config.toml
intermediate_size = 320
vocab_size = 3310
hidden_act = "swiglu"
optimizer = "muon_hyperball"
decay_fraction = 1.0
Each number is 500 + 25 x the weight over the matrix's rms, rounded and kept within 0 to 999. Layers, rows and columns count from 0. Numbers have three digits each.

# layer 4 MLP gate, 320x160, rms 0.069, rows 304-319, columns 64-95
510514459495542515476508500526494533502488490547493538451457493555527494526472478565510468498454
485502488481494475499457515502527504489518458509494486478539464524496485513463486521540465511538
480471491508529486562487503525475526456508508443515523528509467509508517535473538462458535514471
472532559522458530480545484474502471523497520495539515500453484499504496472524504508515552498494
474485435541527576471499514493469515506521434531492507454504466503482465478461518481523532486477
543501511518464523533482492501523554517528519480516474473522463442469535528507483453497504475462
501519510544506529448496504504494527543524469505500497509475491511500494487496508510505477514478
481477510493477472528511555505510509486485536518523527506504524556513490507470526493499518496487
480536477508498508477487483515466479506467526490509499491542503497475467477505515496514475501507
519486504455499513513510530532540492534509500491487490516474496452470490462530505490495498437512
443482548472500480485501496438508458536538493533505448511496506534472486503452544486543466491467
460517480488492493481516505487496464476500490508521490490501488502452524509471548535506491530469
504507498480492443514550546476512449537491550537465526489521524477459505544488487539445478523508
487507482508512526476506484505518496488510483511479497488497517503505490483497530498495485484494
475503562535494452490486542517474510509503485472467524428502505525489491480488467472530476483494
503459487451475507525445487472527473474542495507510498480523509513520466499513508506507482500533
# layer 4 MLP up, 320x160, rms 0.0688, rows 304-319, columns 64-95
507516477510529493495507498522502552482528482499476564448473497489500486487478494494494459492446
489509468474483510516451540493505504498484454512461521529494514510485489514490516491487488498520
471526487558493495519486497501521482472492493501534507509528507493482523515494460513466511507485
514542521470492492528498453553457517447516453469474468501496490498450480527529513517509492476511
506529520478486449492457494471439512509485482472474511493479476517505517558487482512507511524494
488472514536488541505517479481512495463495548474502499500456486459521497526495502490499488511459
557485511475504545431481490513519491521468500520513500491456544509497479468477511536481515516487
512456504495488491526491549506508536470508509514518499529495490527500498547489475476473520494508
460511508499499489493528486438506546499490499538489528502494500543546514510506520483526490503492
481510524541537481492505483505508529515500491514492509490529515539520551509520558489469507493509
498500493484509484474464501515494526493488522480483515521547527507520512524454445460534529480473
485495495502455479501515492464519474486454517514506507474514479475463517494473529486482508494493
513501497512485516522464501483501520498501523486523509523519510506542523460492518477487510503473
512496499472460472534501477483503514472491493511538535520508522495511489504493514522520550515488
499515458512539492497476499465485494488503467530512527509469495505512513515515497496506442538492
499488496473490484538483450497431497524499492487476481512464483444491513543531504491525502508484
# layer 4 MLP down (transposed), 320x160, rms 0.0689, rows 304-319, columns 64-95
525518498451483519523486496475495486492507494459492451518527529519493482496520502473488503510444
521516542486512528477504507525492497509449487497515521540477541510489472494462455498486475542480
528520491464499496520570490480492527498509480520497495488520527458535457412498488527495464470490
463525506538513484495454497547530541473529453484478513532483520514488542515485472497521461495490
518514518459483434533514505453474465506496507486494517508475488504529522524548498505519502547504
549522497475523465485480485535524575455499474468498536498454468485528562538480506510483478481513
472512482489493517546509488456490532499497461489491499510465488481479501505473474492454514534506
473467512537495501516548559511507495513529456533514537544513526512522463469446478519561491502488
502474495469540505493533509495522517501514490518469469496481508459520530489528522503467516487489
510488468522462488513516478509528485515488534525480483469498476516487520488493477534485532504478
439444540524480475502519491520479492475490475503519469513485527519500524509480516497513490520481
505517550481513490499458467478493473492513499499476492554558465528496519515429483556465497534498
482478458511454505505543529510493488489494533501532525502524525511503495518471489520490508540504
512436467522501493474471525494486481503518479503510535530500527505486492527472522491526481509494
506503478499513511505485474462521500529476489477548494533470489451491477553531516511466461520491
507501487470470507552477488491530485524529509502502507525509532471481530514516509502510509559472